Weights of a small transformer language model.
Training: a variant of Muon for these matrices, 620M tokens.
Each number is 500 + 25 x the weight over its row's rms, rounded and kept within 0 to 999. Layers, rows and columns count from 0. Numbers have three digits each. The size before them is the row's rms in percent of the matrix's.

# o: layer 2 attention output (transposed), 768x768, rms 0.0645, rows 46-63,110-127,174-191,237-255, columns 48-95
# v: layer 2 attention value, 192x768, rms 0.0806, rows 46-63, columns 48-95
# q: layer 2 attention query, 768x768, rms 0.0743, rows 256-289,320-352,384-416,448-480, columns 48-95
# k: layer 2 attention key, 192x768, rms 0.0709, rows 64-96, columns 48-95
o237 092:535510524515485488481459455519469511469539503515486534479460525486477522494519508533496505486488501545478494492488491465471479531459502487495483
v46 105:519511548453463467481543524470519482520502464524532501475521471468511481501505504537506493486524530547510512488556525522493482513500482560465475
o46 110:514484496502489544468493512500498507496486475515487519487459507504523514526492495504480492479448517450540521487487442521516528494492505483510529
o110 097:517512529498513488479505511521540544525483512489492462465494480500488529502526535551484500555502502477490515526498498533536494509481528439505461
o174 094:481496479489533499442580555468502491539544513492465491551469524481490500469511536511515482502507474472511493499487509454474477511480429475560471
o238 092:505517507483477480464513525515575503522521538499520524497518482500493512486510537466474490522484504520504513518525526523536482521493490483522449
v47 099:479501479512487508490468468488495532536472470486479515511477508496501539532487531506466481533529508488517482538507516511488455500481503535506515
o47 110:477518498520486469504481539492515445494507517495510483527486509501479480502488486458523542528477449504474501502473486467489510483511513495479496
o111 097:506495492534503520536515486476491503494509506493486487500477540506510488466477523497534476487511523483484493505484480508462542484543454494442527
o175 092:497498489470503532520504465521532541528462552501513477480524512523514486510500498482476511521503516464520503516539476500500512510456503492463563
o239 092:499474476467450485518477486496485560536471465476475484487506432509525497538512478491478504505503470502525545499498551491505459508499451502523501
v48 097:528518492470500536495514472503522501526524477490502470510493497513500494550488526509511488532501529507507450489507548518490493490476506454489526
o48 105:530532510517521531472478546493485547517522556495528504521523499492504528478540479502469479523489510506531506510473549528496499499489505516515521
o112 107:484506522503496484485470525479506546480493509538473524452447474493499521490510523491438511453523459543537567522504513492512479505544501502480521
o176 092:508472459507506550453480477529475491521490490478530503514535542508479500456486528474498470510499466463508490504542499532466514460505520525517482
o240 094:550485506533530504487512482475543517534539480442504510507532520518519520499463534471489498485487453511496497477507529502506489496498568468531460
v49 095:489468479485485476472506427464515452544460532450489541512539499525455505456512441468557510457479505499497506494516541500501470504494475491453515
o49 112:492555503549515512516545471508486500551517460517479451517523502459492530496529538479509453483485477497496475534511503503463499526516486482518473
o113 097:511494483488525526540468457488511505529528472534504439508548498471540507501493468520451512492459468496509547527489494502505515497461473487480518
o177 095:500485485470514471552502446478554504509522465465516529514427515529506477525542500496497492499524493518497525532476491494492450489516514516501527
o241 098:510483491482513510499474490481535532463493496481533489484482531522535535498529465491482451505525481481474468443462487480541475499510533504460548
v50 093:475511533488491449502507530476499476515535492492506559528479460494501550508482516535484482583490495517534517501503483493502510473496472505503514
o50 107:511515451509474505526496489496500462512480495504516489502516476535526483496502508523499482466532480447487523499524518519500517475465533479479511
o114 099:515511458512471498561493493525488532522565450489536486464526526464487498487495547518525490490493506491518473483501474522534545526496495461483524
o178 094:491510492482504502487525528461474496524512490508516508530475476493487535486515478530523484525518496437530490498475516515502514489492492464479487
o242 092:460507529513480490502532518493435483510496474479513489516483491495479506441511487497489504509520503495519529516485506528455515473504467493473486
v51 098:473469542473492522519499522554513526540557493448501505485545469527517464530475504505509528506511515514491517495516526469503521507511528463495521
o51 111:498519458510516440497539478494501495516490485505512486511552475533499544489527500474479499491454526470488484520488481510514534500498482478490465
o115 098:461499526555493521482488503518481484523498493487503498501471472473510515503514536512465463531490516505522516507492507505474475466503462535492509
o179 098:496473500458510523501482463519489547498510467487482489478502506524529527493471448479497492485508498495553467486516507510509491474519477503527525
o243 098:510526528482492473502549480524492511456511473523491469482546496511525470508489482469457494472469465513538519516512521483531502479524505469470568
v52 095:534492470489479512493499491512524496503507458494450500475522490548479505524513540559477460472448474516480462491511485482505469475484447483516534
o52 107:442540497493506478465490523499503530503496537525482540533465482489482510511511507506505503449483485456483493474486487496482451459531523472494504
o116 098:449491513500520506497521512506509469520496466500526478513513510431512487501515507517488530516481473487508506564512482536497513522501509504508489
o180 098:446500489501504564522486484472527454486464492524492520505518482511490494519515496497496500496473461518517498476515528479505542546535468495462465
o244 092:497500493484479535486479490467526505505499485483518537554524475490496470520510476524498519523440482483520463502507495502436515537522483472484547
v53 116:456491505487493494473519518464506511467507532526491473468486469501532466543566472532496517468513487512492486483477500503498471470490498504460526
o53 109:531460446513542534506538509528478494538470474537515524556525493484454465452503494496466514547505517526490533457467537521467494509486469506489489
o117 104:467490525514509510454537527594469510500542526473463527500478518492490535536493462482529479495504494508475492504503466483493500486521460539523531
o181 102:505496523500492500436576514462478509540486534476531515476493517508529491504498433485487476537451503492468480503471511524475504551527514496446479
o245 093:481495503485461522485568477481485500547480491516473523481463483497495494505446458493505548485452503473482494512502525490472507507467476474476477
v54 094:525489466515481503529483478497482505472468522508523513489506454518465508493521463532497481462462483486506510468490507492486522493494494482510514
o54 105:515466497499508542519498487442512511499540498441515492554500517473500533484505523510484501471472534472493496532463507513513492454496511516491501
o118 096:518502556481483530516563501481490450529534500514490466500439491523555507539467490543516474550494515511491514476482533518495464502474519486502515
o182 095:517499462536485504544474517506484485553513505470497471498509552478511484476504496538517505487493480460469522498526468493489488519524514486516437
o246 095:504501418559526546534483486502571502455461566530488478487474529531478523487476495517510445481491533480509496507515548523461490505446509479512519
v55 100:524490485505504511497504512488499511481473503528517497529468481476520467513542501531498511512522513461522577527520509486504491473539501508525491
o55 113:508532513469515480472437526504456506493512502500481477492484521522450520504463483528527518507409481488459498475491489539457522511493524526547520
o119 097:491502503524510502490525529464484496484506535479467560525504478569506498516501490476461513532471480521515467499505504485530559512518526457462517
o183 098:479506466543530480521485470481514527531482491448556526514491498505515531479551490535541511475530486489472485573532459523504532525516515486454510
o247 095:496514465531498528527531477477547482459514535500521481518506511462480480484591539475485513495469533469526510503480468546494559501430543490518468
v56 094:492536498495515489485493476499510514486494483529489503483469479487501472462539474517518518499515470495534502468509496538521470458521530496475508
o56 108:521507494486474485543467505496518539534514526489493533477518473478508495534533505519489499492515474506527538475480515493509507487471524521494485
o120 101:506496483479486534517545517562506499459510462432487501488513490494536503489475549496501500542503518513471450488478488528488471467526526530502500
o184 097:536479489534532480505494519509501478531453505470480480517509486511554463524536476458512558537496507516487476543531541502485480482496540491483502
o248 095:531508504505493495500506454506458507473484485481493531511488523555466513508507518484533518476556551474547538515483480529473490514465511452469531
v57 092:497538529495474465484481503515501484513487483486499510472560532504488505462481506532489510498529478517441536489502496488488501481497509521475469
o57 104:493471485506490515511481502456479475494550550489489472520480455547491503473494504482460502535458467516453495506456488534511506501455465471504515
o121 104:531480503485513504497572453549493506496493470527516519552499527462513519497478505483556460539481544491513493527551483500481472495509504497489488
o185 099:543510473476497500525506508460489483449512466489508488494488478497470504537496453488503475493541482520531463497516497545527539443514474503523510
o249 094:487481503507524507506473493492514517524503514571491536482505510529494528518492477541492534534510482535516524479506533479507489490514482555474515
v58 096:522535519491502471544492507491479504537501474488511508512463520497464507507512506511512507486463461473496517528508549527493526487483523488504493
o58 107:497539488521524503539512485471532481460534512511513506496507493496509539477537517474519484473486535491481533513486464516496511440472463509510514
o122 100:478514479453489513497556528527483488516521444490490494518496493489467497510535522470479496555529517522442504513506530488459483533506500469554491
o186 096:501524537483517501425508496495478458499495479468498505503523487520492513503503494518480513494502518469472495492487508504514505484488519471479510
o250 097:493503491505522446511470501441489484501480452409517476526502502527479518519485490473477474528487501488493468488485530534528551490533513513476519
v59 100:475509515466463492475494513475509512509494502492543498449450467541506471520500497463510503472514515520524489551462499508488498470482491515484493
o59 106:508532540490520532472544553495465485485500477481473493463501487477502523477477520526499504490482492518538482521507509462487497500485501480492507
o123 099:516476467525489546486512485522522512490491478530514511512559498495452495478504509494464529540517528517483477479520508469543508532508452509506524
o187 101:478439496524509515468535477485506496490521517482496506480530524498508505484475511533525489506480502443533498542510536475461537483488478491440496
o251 098:526539487500491463543446532433469544491491509465505512504479488503496525493486535464492489529503492521507504553466527463475472486487509498492482
v60 096:540543500525468532498460489467526486492493502521496489564512486476505516512546539479485473449482482476549518483489503454471504506528462481508500
o60 106:505491472492482554508446514487528531509516516443452520484478529497506500495510510500530469509503493450500541552504525491532536503484505473491484
o124 098:541549481502506487515502480472503540553550477531515485516480501500446493490501526477493455526528505486469519481531472546502502502500522539511507
o188 100:494457484499524501481476478513488469493497526517512509480490523524496516506521473469465532501497457495491501488471522507529469520538495551552463
o252 099:532490493524514492566491497474522494489506538498528449517470486451479497502531513467517517496482506524512512510509508502464460501529490499498519
v61 095:501460496506513529506547516491481501506523476431484516476526493463507531519486467520523500492518489492498487488500458509478492509538513486508492
o61 106:489502547503485458523486498512516500478482492501474468467523492477468519484488499492491547487512509500476531510529487494441505484484515490461471
o125 099:472496506476478490500457540508578525507474478480545508480491489508484499510511465527532495477515500546504527453472501491536493489493484556541493
o189 090:501483538528498479518543515457476482494514512504502497517554477481505445471488483505561468456506521523475501474506490483533497494495505500502503
o253 092:561459491546512485543477522487495490482495466531517503459466510486535480456475538528496537510533517494501534537506447473508528515496494460514506
v62 096:520485517481519501484510520551484509459456462516470524522503488525494508463528498516531511535493494542485479507500474508536490534496462479420513
o62 107:476472537507554484533516503513487483490543515480505526439513523453530467505455453498514490521551546505535513483521547475489476443526503483463542
o126 101:503546404492494506535529527486533476523486470511511486514574524510487511501505518509490512512519471503505545533448495494506509481513516515522475
o190 096:490474513525461540507488492538495505482536455558482496531529492485516523507473530452532478496481488507525486474535537527500542454471535498480487
o254 097:501484481501534522485461492530506455522512518511519515512509474494480499467500521532528512503458498551509470504510525549512496513507527522457476
v63 095:502502537542479521467523495517503546534505499514501492512500491534471516487502470474507488493496521511482548503530478498449469467483476571471463
o63 104:498486495475446512496498542461537472552502522489518492500516552512505492542497482518458525513471510503508548528502471505522512543504505545531493
o127 100:442528482459483475511476495468513504460456471484517491449511517514514474471500461478548511472476493498469532514490497529533539537531509473531477
o191 099:510501496511496524506535505499462495523520495481493503484491482509460500474514482484545528501534516498524468524499511531529518504486472510495516
o255 093:497492525481536512442509493543460495475509550496497502502501489546492549512529523566503484487518497483533484469544501511509467489476476502537498
q256 075:496538490485485502520524501543493516513480479470463479497510483480516513472498515499520504445463529505487480547472524502497507481541545522454509
q320 074:534526470552446502477493505471487489548501463503508464509539463506506496495472486523517489503514462466506490528485492521503478546461526488509508
q384 102:499493501515546492487490530521518481470542497524534548505558515494497495511499484556483533482546503489480535473502466506474483499488564482524498
q448 100:443543480555466519543477518508484495459479514524516518473526490508445543506492546549506475497486493466531458527510505521499463525479534505522524
k64 080:482463533497511509497487519525490508536503453510463528539513502463547513518542534429502482502508465511509481522546472536506511484461508473479492
q257 084:462482524556490510509539495528503535504475467542459531519524485493516488494500497448509473494517520497501498532506492507514516473522510493481511
q321 075:489529513518533539547493517478497466495496522476503487483518523486506512506484479557533476502478471511476501514501543503468514532494509544506484
q385 104:471537523514523484471484517509523487494525478542542536512497444507537498512504509551513508516529504513476519495557524509482544524505542489522481
q449 097:464525524522521501465476515514513475515492499512492507514518494496479535494562481485527511542520508533495463509555499496519494474529535539483519
k65 086:522494502485461471481468477484473534510497520489515493493493505523468544473481537491439490528492425480525520486464498510470477462472490520498465
q258 094:534526508496490507479509475506511472526535487500510521507507518478479492490547446549459517521489483497529483507471506488485492508506544499528500
q322 086:492501523537455508503520481515517530515470469479489497522549553463508502456473495495523466473456505500464523435493483465552508514464445479525486
q386 096:489478466531533540481467489513527523484515456522473549500510478483538470490520482519484515530524512461495495501492468516490477495510474516465500
q450 101:436554505488539538485479482523512471497516488493481507483451487523502481488540506542514466524538508509474480492496500481493490495479497493480483
k66 090:458494469495492485536508553500507465512459484523483486479476515515483529472533483508538484480482472528507495493527500489495507504489491499532516
q259 082:508521498486512490428477500478441490502504479517476489480472465532522456489514488502506450527472502542562485489546479492485514479465442502474501
q323 080:514503560529491477532529501495436513487551463478522503461523545528524500505516535510511500514517514494512517487495509512497513495528516500468480
q387 092:509491471521437480495488472550478473445493468485481483489499486478520494493547554449498550517485479524535458565473475508457475470535510498518495
q451 091:539525529489517472513525484505480515473508536470489508491536491543583465513507509478489494490452511499517461474490457508449497490525507501465496
k67 080:497481500516530517484473505506538538512516493527499509519478531502453493529470448497495494494514472477494522498522487509521527515525493518520478
q260 089:459549479494490501509514537480528464480542554495514506503468537487515520502494483485487536506545472575499517489505468473499518497513467498529504
q324 083:506502487491506460531491493504505557489535510479536455491500498497517507528489469516470561504504477490453455462470543524506473510464553475437503
q388 095:524510560481463426541523525493500504465499516464503494472536496472485472509485487495460493496484462520488454507478500466491528490467493509499506
q452 093:495496517492461440526494504501449496466520497497488489464514476454526495503558530464470506467452507479449479498474523506468459476504528437472477
k68 084:501476462504478481470477512520500545518475413472504475506509498528499498535479505456491458518470494494526526528514450535542499501521484517470521
q261 086:508501558452518522512523544504519468499477519521525478491504522509460491496483476481480499493455510532499470496515520499463498520484495466550491
q325 085:514503496479494554492482483520536517503476492487493506493496502484485513512491462529474513485497512496486479477531486473468507521512520455449472
q389 100:489546516497528503528482494501513504556527498476496463464519514496474499524487502500495497487494488530504518515489508480512497547499498517473516
q453 087:476510486459476498505513533496541464503495518531515508498523501506494465471521547538482519484527527513546507469485542509511487572476532514507511
k69 085:476488472522505544469505510513516504483522464512495507487459458518522493453494521474478547488534550524487507458504488529507518536461504541507498
q262 094:519504512513471483525552488531515514519435487511473529529516507483481482470508515510499503538488488474516521483497507481451482503480464493510515
q326 085:523517499504502467491522525501508510484458527509463492480538509499547492448518509493467526530536478526479505529554569492525500518502470480484525
q390 109:519516524518491529486500476503497512500445491508478493505501509449514547442475483494464488525471460476521535465535477480518466465507470483466494
q454 099:501504567523525503468474547502476486511500547480463511498506486514532507506467508507572494457474504542521502494485553495523481488424516472513473
k70 091:510512487520512494515444488478465470491559520515488491513499510493491501482449497511543457464458477508516517497505518508478495491517513523551482
q263 088:512496515554556493528540496505543528513542490519504442516522463531497475501500523527484482466516548448423517509483499481507482480476492437503521
q327 095:498458527540506478493539492520456518491461503485502526474500522434534532471515510474507512516521485488458461465468498524483461496500522510477527
q391 102:473492490536518477473481471455503483510480481542468525504500478492500506461462531510462524482527554504526517515483495500477482525509514519522459
q455 091:502486474522464545525518513450506526456510536448502510486490536505438522487467506499479514488464511516543538522505484527486468532512474552515469
k71 090:486524477487502515494533497537502524504516492493485520520475507531504502488506432519533481486422483503517481475491481503500503460508509530520489
q264 088:516547496525494496524557485524484530508507503520516527505490489474452494506543451497519538520547534514488547473475496518472504528482489489499494
q328 087:506483480511518528537487520523494485508510521491506532489483470522495528486497519467536462496510500490460494475477527474484560544492514527487478
q392 106:475522485504499513525531533504512520503499515478504496511508486515493485504495516483510490488482479516553492455513493486510529538502461510498495
q456 097:492522490476525563483507519498521507485524537462471542544496492452450461485482514528559464541493520471456500511487483552500473533505509539520507
k72 090:504518489503492483508532516500510511471513481463497523519459495449514481496506497498498514485480457485474506523522488517479482485526516510503509
q265 089:489534490521497491546475506465456525508520485542514477516531521517488466482462485448456513502494452536477491500511508482516503481457487506503486
q329 091:524512530512500489525500534510511503514516505510517481489484499539500510503499592464497497475538456508493495533488498551479495524481515498472492
q393 101:482506519523519494475462500477479485498484512522466481512495514512493497480473477471507521537485442484492449500472540512456513503486474515507468
q457 095:561480508512522504497499466492444521507487523506520480521503490496489503504504528471452510438512536439498498490492487522490502501492513480482467
k73 098:499485501473493477510473516539485477459516492452540449519506520535515510501466453512504495490432512467509530469489481506533491508529498474466555
q266 088:532509509493522478552489499473491512519505515517493504493500503466468519489497511518548469498540480504497517517520444555508537481530541453522492
q330 095:537495475504488492471500495518489468499512519475478539545537507454466537476495503520501486529497511506518478512491461529483496517523524506507528
q394 105:480549493521475503507534525532504492516516483507517516531449534505503512476499442450481506522481480468502484493519500484502474512482517509499495
q458 101:479506478535484533480499527511512501514518491500496490491500495513471507466494512465547507493486476470540478491523529506523504513495468492504496
k74 097:518478539550485501485475476515477504504468541499530526526501476506531461477505502467535547493470498526505504494572508467519498531536490498452498
q267 086:503539493519486555494524444494493529506495509450518515553474500537521475508517528528454511457485511514494471493509470493481527538526500444486467
q331 095:459495468493504537526533523489488482491515512520580462519519536521506493482508499555517544499523489483465509499484472505504500464472489512490499
q395 105:555465535463523459484523488528476446452504501476535481509516510489496494576486498539519553553529472511501452509477476440495478461491450481501499
q459 097:523483471509530559516506486510475468479538546480515478526486501515466463518509485530499566442483545499557489484488531482486478492508499483527481
k75 096:490466525500481500456519537516484514546485463509534481474515516526532545449486471479515502512486504486496522507498482535509502494472524517517521
q268 088:432483502425515519527489502497503503519480487557506505473467477481515519507500542497507517517512525533479499546518465457531499487480495494474547
q332 097:464472500496557525527494530444529485457508535503492561462457455419543476481513479540514532534508477468499469471502519488490483512470524489551525
q396 105:481498526511527522510493480485548485466508490516530553499470484452514513470523524544512498497502515485497514516511535473513516463529529503501533
q460 097:486479491487482462498521488519520497459484503492476509507453495473499538433515495490477507487520513527479441496522533506510491487499506551513477
k76 102:536503501508433488471536515477449496500522488532476488535481505528533515480502531489530469507510446456542506489527499510484521509457520499491487
q269 089:498527505506496458504547528486522481461505466492508525516491501466525529501481546506498488472479514482517553500527490521489496477526498444514526
q333 098:492510472489480465444535531513475471540494504477532467486523505515509510518475509507478517455509512528527506513439496512498489516558498503486529
q397 113:497480536519476514534536482476459500504498487463542443506484509475477518518510470490532505464511492556511507499479504478437504490520497451504494
q461 103:476522482487484478502519542497512489507490510515493552515507476501478559530476494490481489476541487487501467502467508473501456543510492504461485
k77 099:516516497498510489539494541528443537521482509562482454518543540498504486449475499478472468480519535517542474468457489487465509515458494493475472
q270 083:492474458496511502443519494508493490517533504518505555535458509480455503459497482497489487464464512517513518492510482497468491481472486523466497
q334 097:550505471502488477487471527512485494485453480505430530525455446531508494490491481490534497497486478502467434472506489463512535468501487522525468
q398 112:466514466492501512485508552523505496481496519510504530458474493486484480485472489488519507494515465536486497501495532503529447540499478493503507
q462 103:470517512491487542499475569515514507516530475502523534536444464507517491463557506514475500489458479527486524514548489545525491526502502477483529
k78 101:547469486506447486521571502555511534479485495493478502488516453494520491479477460449555518533481514487513484550474518502508491431531491405499506
q271 088:506476496511525503467502497468496504455469504546472525497468500504506492506501511475528527449469452539564500494522504556531467480500506439514478
q335 107:521535492484521537475496485524532475501563495546463546516457464491541494515524521485473531501484493488500503541494479554541518462518445495532514
q399 115:508488525539490455530511521526487481508524546518500485493482533494503501470476489493456509427465462501532511504514517477524513513480489452520477
q463 113:518505505520527514469514480542506496549533491467485479544498539492496508461531467545456530493497494454525508471525495460520514469497503468503505
k79 111:480478428472496495514508523544475513502521477529504532502471503503480522506503467497520528513547482529495519478524492463513564468490476496525486
q272 089:537484539537481501490463522466550474492490495508566475507485502496476485530503475529490530512503496502481466497469433538472512501516553431501500
q336 118:532523505532506471503486477497522504520512500475482502502477492552545485484506470512511544498478449496532500518460538507525501452480483528507488
q400 110:582514477528509466518484449526496516499462492503446514507527536498507481517513431506499497445487476516510482492455483511490536511504509514439504
q464 106:494506478495487491513518493518520508514472553542469461508473522547486466524494503487490500444528490520520473515518501548528520551463480496445482
k80 108:500527530543490482516495534503530531498519493508438499496492472477487470509507507435530508541489524499517512514503509505512505452506531522490494
q273 090:529527512515489470480468490492508491504497519547500541527519503474529503486526512527477468516483467503493485542519475549525513505466484478528478
q337 110:516458490497487503532494480506490536463493495453468489488492465524465530518514486472473510436480460508505480473495482445495442515511500505508511
q401 109:579531503544527541492481490549500508542478468506499502557444546477483498545466533437476499515542485481483484516473497463519494521507517493513495
q465 111:519519470529489519554498439502504505486448507519511493543510472526504503483472480476493525445525507509484482515469510478549476480498472497484519
k81 109:486462527489466550516517508544501479499468518519467507505496455473474508484490506469478545527492504481505496500505494486444460510485506537500496
q274 091:522479510495475468545528489506565498533464520486511465489501510503516490485477537490533525532494549507484510508534545586523516468497592452487468
q338 116:524490464494502503515484519546479512472542515490508469493503496489493504498460536489490522507556521507546513462476467477505503512508523459501525
q402 108:504535503518491492485498545526480513520511508525506520494533474500545489521559486525477500521475520488535496492518485499499540481493510480505532
q466 100:472490451532466462468495505486532492468522504499497452537533478470563501492496474502501543490460519519515505470503523506518499452506509504491544
k82 104:487514480500517484487505509519509528481503452519437471461521511491496425496494448470463524506509513503555518483486466464515503521493450532483509
q275 085:535503542490504514501505492480498444506511501482462489497510491496546476517522537494453540482525463491489472504520468507468521495467505486504475
q339 116:463504482515511471474481500538503490487494566492483485548470480537456487472514458498513551491503490481509464494472527483534457514551498475510479
q403 116:499470516496530519531504511505473465489515483467482479492443548480497503492509469476509507521550508499508484504492522460500497490520475460522469
q467 099:520496510475502530497506503521491508475484537469464519497506491475486463459535472499487441534523503535487509517497537482523502511482503484517496
k83 103:518531487501493467488498540492476468546546465487483505520501475475486523485560484493498479530495513484521459500516496461513493522503524539500472
q276 091:518494503538472515498479472525488497527473492484495512502530486502497536488489515538483532485512509529481520510505544529524473577522492515491510
q340 113:452513499501493507508503531488490498532507526480466477506463482461477491515565502485551477523477521501478520474531544541472504453496470509499503
q404 113:437487507497487494493477458471480499483457557454483504505483537536496531499486492551507454445485508511497543441495477539496506510487485491490491
q468 109:525516505502473455473496538518521492496522471501546467479533511533478499497501545533513526490501477468527490445536475473490541475467503515518518
k84 108:493506487488491472507523514490492491489504534511501491538517477499516487517534490529496488520473451443523511473467525486502534476466530485502532
q277 094:501475506518514466494465499506502526469489508512460507529542517536495533480501490518540499504482491536458466457503492502484511523519473493486514
q341 114:534515469492472508523464496539482454538487499483504529492561516529455480471480452538533522486477520487468448461479479449508490495516512522474460
q405 105:494495529469513505521528490508492480533502520491455478459501519519524484455492510545504489500481531470470490509486451489497513536519478483469512
q469 109:529485534442535513530533503537493498528458542492518492501503476514516486487516470483518489493536493477468500491517493505498533508455528514494509
k85 106:485486472506464525478471469537537467528527532566532504498508474536503537490515507505493521468512538455521499532454504497544500485520513539503479
q278 089:547448485523518498539508507492550472525550506488459514502515482550492496494489477519535515468459491464497488506531508501522495517511514508529519
q342 113:484517496513510483500476472471479554516496504511507503515532517458458470480522524505508445511513496513514498499535488506479501540491477505507495
q406 110:533524517523495480473499495508468500503501520436493509546537529495499487470509477468496496459491507496489451514503532511488501493511498538456462
q470 106:512507522491468523502558477518497511499475510504542479496557500493524478494490504503539558514483514472521500512521487511491536460504556534496478
k86 106:479471492512480468536475468505454546515512516490529475525552520461481551502481512503490474518507479510519548533506454495497512486516531537512487
q279 090:501484495505504529443495508461527468514552511524495511516489502523476494458563462460525531508526473525526499541532483515524480516438554503467489
q343 115:527538515511465489472491547517520473472538505506451523537458487533496513510502507471495492499492473490495472474514500498489531521488539480494484
q407 111:535493508540495484481496550492498484505502545522504513489478489481535496480515515515523521537494524473475486484518496533463541463420526489508495
q471 106:538490462530524529491503486546520463490488552502482485524485506492496518507493478490544472493486507480504527463514517470470545456461487491485498
k87 110:483485570530480509480496517495498465517443504523472505500467526465516535552506474469529447512501490478500486504491481456483503471503532463511487
q280 089:513523468444497471528516520520510477462484494488479485492550507491507500501486498520521512454485498524453515489466519459492531527459534513492512
q344 111:491489483485483471477493530430515495516505443496524535504514498524465533451499501569537440487545492505528556469520490481524514481531474474488525
q408 109:505454465510525498451521514500498496517505464493549521465544537472531527471501528590517543521505479487470492500528520489520495478457483505503478
q472 117:475482522491468499467509533511490526483446500497505525452528536540578461488522512485517483518521532509502489530507475527506494524501538515503480
k88 106:482430542491460486546473504485470488533513451481559484517507477502534519546534514484521500517518520490517500482529484484532466520554467483482509
q281 091:514492525519497494544498486446488484519519504519456508519496492514484509512507504475529515493471495493517517540467516519523505512499473498480476
q345 113:518546510510476494532538520509518558485520502461545485489482485489551485544533510454494516495483479478504514514469481550478566472515487537462502
q409 111:508504506506477490553478531454560544495515538494494510497505556478478504484511499475482470518508464488477499490469521452480516487469468490508524
q473 099:483506481524462496510522522519532476496491474447542517503497497490471510523490517517508494489514474537549489507520492495498484481479516513511503
k89 103:521529491496512496496522486534514456503490533500510486500472524535507530507503488520491503500505550491508492494525484490479475445478518477545508
q282 084:504485488495467513517498462518511469521477480557506513484502485513513513484456504483534499449477482471500504458470496521473489506507487503460480
q346 112:514510516497549521439500500476489525504477504518434530476486524513454488530498479497502471515505517534494504465516494470508516504502513492574501
q410 108:490480492450514517520539526546510466468461496474513506493472469491505468485499500518476519498479474497555491495482499518449503458507530489521468
q474 106:479459517492525506546488495509462525503494517481488509487487511468465533474460492494532453533484498554471539488496491471482535447539496436537521
k90 101:458492531507481516484478522459510534493529500459551516474481515506482490474441499460493494526526487524508497508490444467477484515490475436490522
q283 091:532467495488523506498497512502487510504544517465560427486519547503558485502536489480514514488545483509515497559469460496514476510536515522471508
q347 112:570502526524514516490463446526507517521483504492485508496491478471513502516497494472506496478475527494496477525516446524469516494452519520527493
q411 114:520490515500514485539509509525495510519468476547456540482500477504509527492504517507523476477477491497515486498494503512547525490506526482499521
q475 105:529503470548531537516487519447536557490502506524482508467527485533529499480520516462512488478455459508536485508533497515532568487498540531516522
k91 104:458513505512467458458470512505485533484477489499474462467477458505466495527455497516456528542498501491475501488559462544478489539488489496493520
q284 093:446482494492454523501498507526526501472540480487507481478466506474519470474520503508553498496501517521561521536495519523497506485521489483493512
q348 109:457560530486512500471463474525500480516531498496516524503451488527461509488509489499565507521469517538487469505489538520517504492511519511523541
q412 119:495471512454479542502474480493526520506448462534472512492481499526496485473504495492496466492451469494527510547519485525525477505506472487492515
q476 103:492479493518517505489482473539509485514477508485494490543513479454511537456468484559520458454465502523481492491518527466536513506472504522505503
k92 105:462531483453522462493475520499508501526515495509494519474508509500443518514490494494517480500549476491451495465519474469485483498487507510523507
q285 084:459481549479496512495537523485524515508470534517533538523492510506488494484549463505482533483481505499500517497481488482484511520506571440553532
q349 111:531525470461505542499504508536476514540478514531479542492508496503508483527488492479493476483461525514466456485518478532542544497512505503501469
q413 116:479509484509525511540522528475495497474486499492502510508493472534483478540493481507494500477525505500458454536511514487491476553497508533513534
q477 109:458445525545515511496556529504466559546484448540455526539504457482497489533467486528493459541444523520519525495515461500518475456538470449526497
k93 109:521515497452505459507492479484480488457511495548482518477471505525464501512512476476447474523508471475516515512499475517504487468530504493519498
q286 091:507520461486513530494471477453480526503519466461490507503535492480532491523488496518515468457473553524514527498510477480522514482475492495479521
q350 111:487481495509501483451517478534509532533488478499516550502473496479555465496530534501498492512476516494494505494518511532465507494481515493525502
q414 114:528482487464502486494475541542474499534522451496460536528522465498508504509512472524528491517490475491526527502492476518525496475505530542517477
q478 106:482513475485554476486484458526554485523499480494511504524485476481514489485506471520529454482514526496480499492511489489493453500537481546498458
k94 105:454503522461521511444492523535519485494488547512490484479428510522490504459505483459478548509489486512495507463508512510491541486472511458540561
q287 093:492490517438495509474510474529477509495455573555436501492488523475538505473516516497522484481533474478518492510489501526471505472506515526472537
q351 122:533467541462492546518512540519532484468474550489505486445479501455508484468511471499517471508491505493474461494507505498500466491483481485548524
q415 111:478543509523518468496460532505474522462502539489458507486538464476465516481517481521518536529428522469543469481510475528515469519481498492521480
q479 100:526473488470516486538527481516495505479448563497512477547528518476433534497502447497519461495458484534475497515468476502511480491471512523463539
k95 108:504515453528462487503486508488529490533513463468515550523496487463457511474498460537455477516457540511500482482469515468531533526523488481501521
q288 073:535515515541496497503500505494431480523489521497510475491498516455502493506569478497468556523493515506500483491475510515520480496512504457523435
q352 070:480522460490475520514469448465535504447446492471480527546523552508493540476461477467486472492500477450464537505518481480499525527495459514471517
q416 110:503537508513463488480497482487484557524476475520417466461497533511501483493515523506495515535475489547558508482500481477543512537503487531475483
q480 113:481489500495541471472460513490526524509515502541487495497483481514528490461546487528498524556522492547486482515540482518496510508534493504459506
k96 088:450486510476525473502509455473499499480489505492559494449516490478502518487495550497464502467521520534485501486517543465487490532477488499523472
q289 077:452485497503495484497507497483492533500534492473470427542507506530501518492518459524496512510488477501486512451502504489499495526505439489490497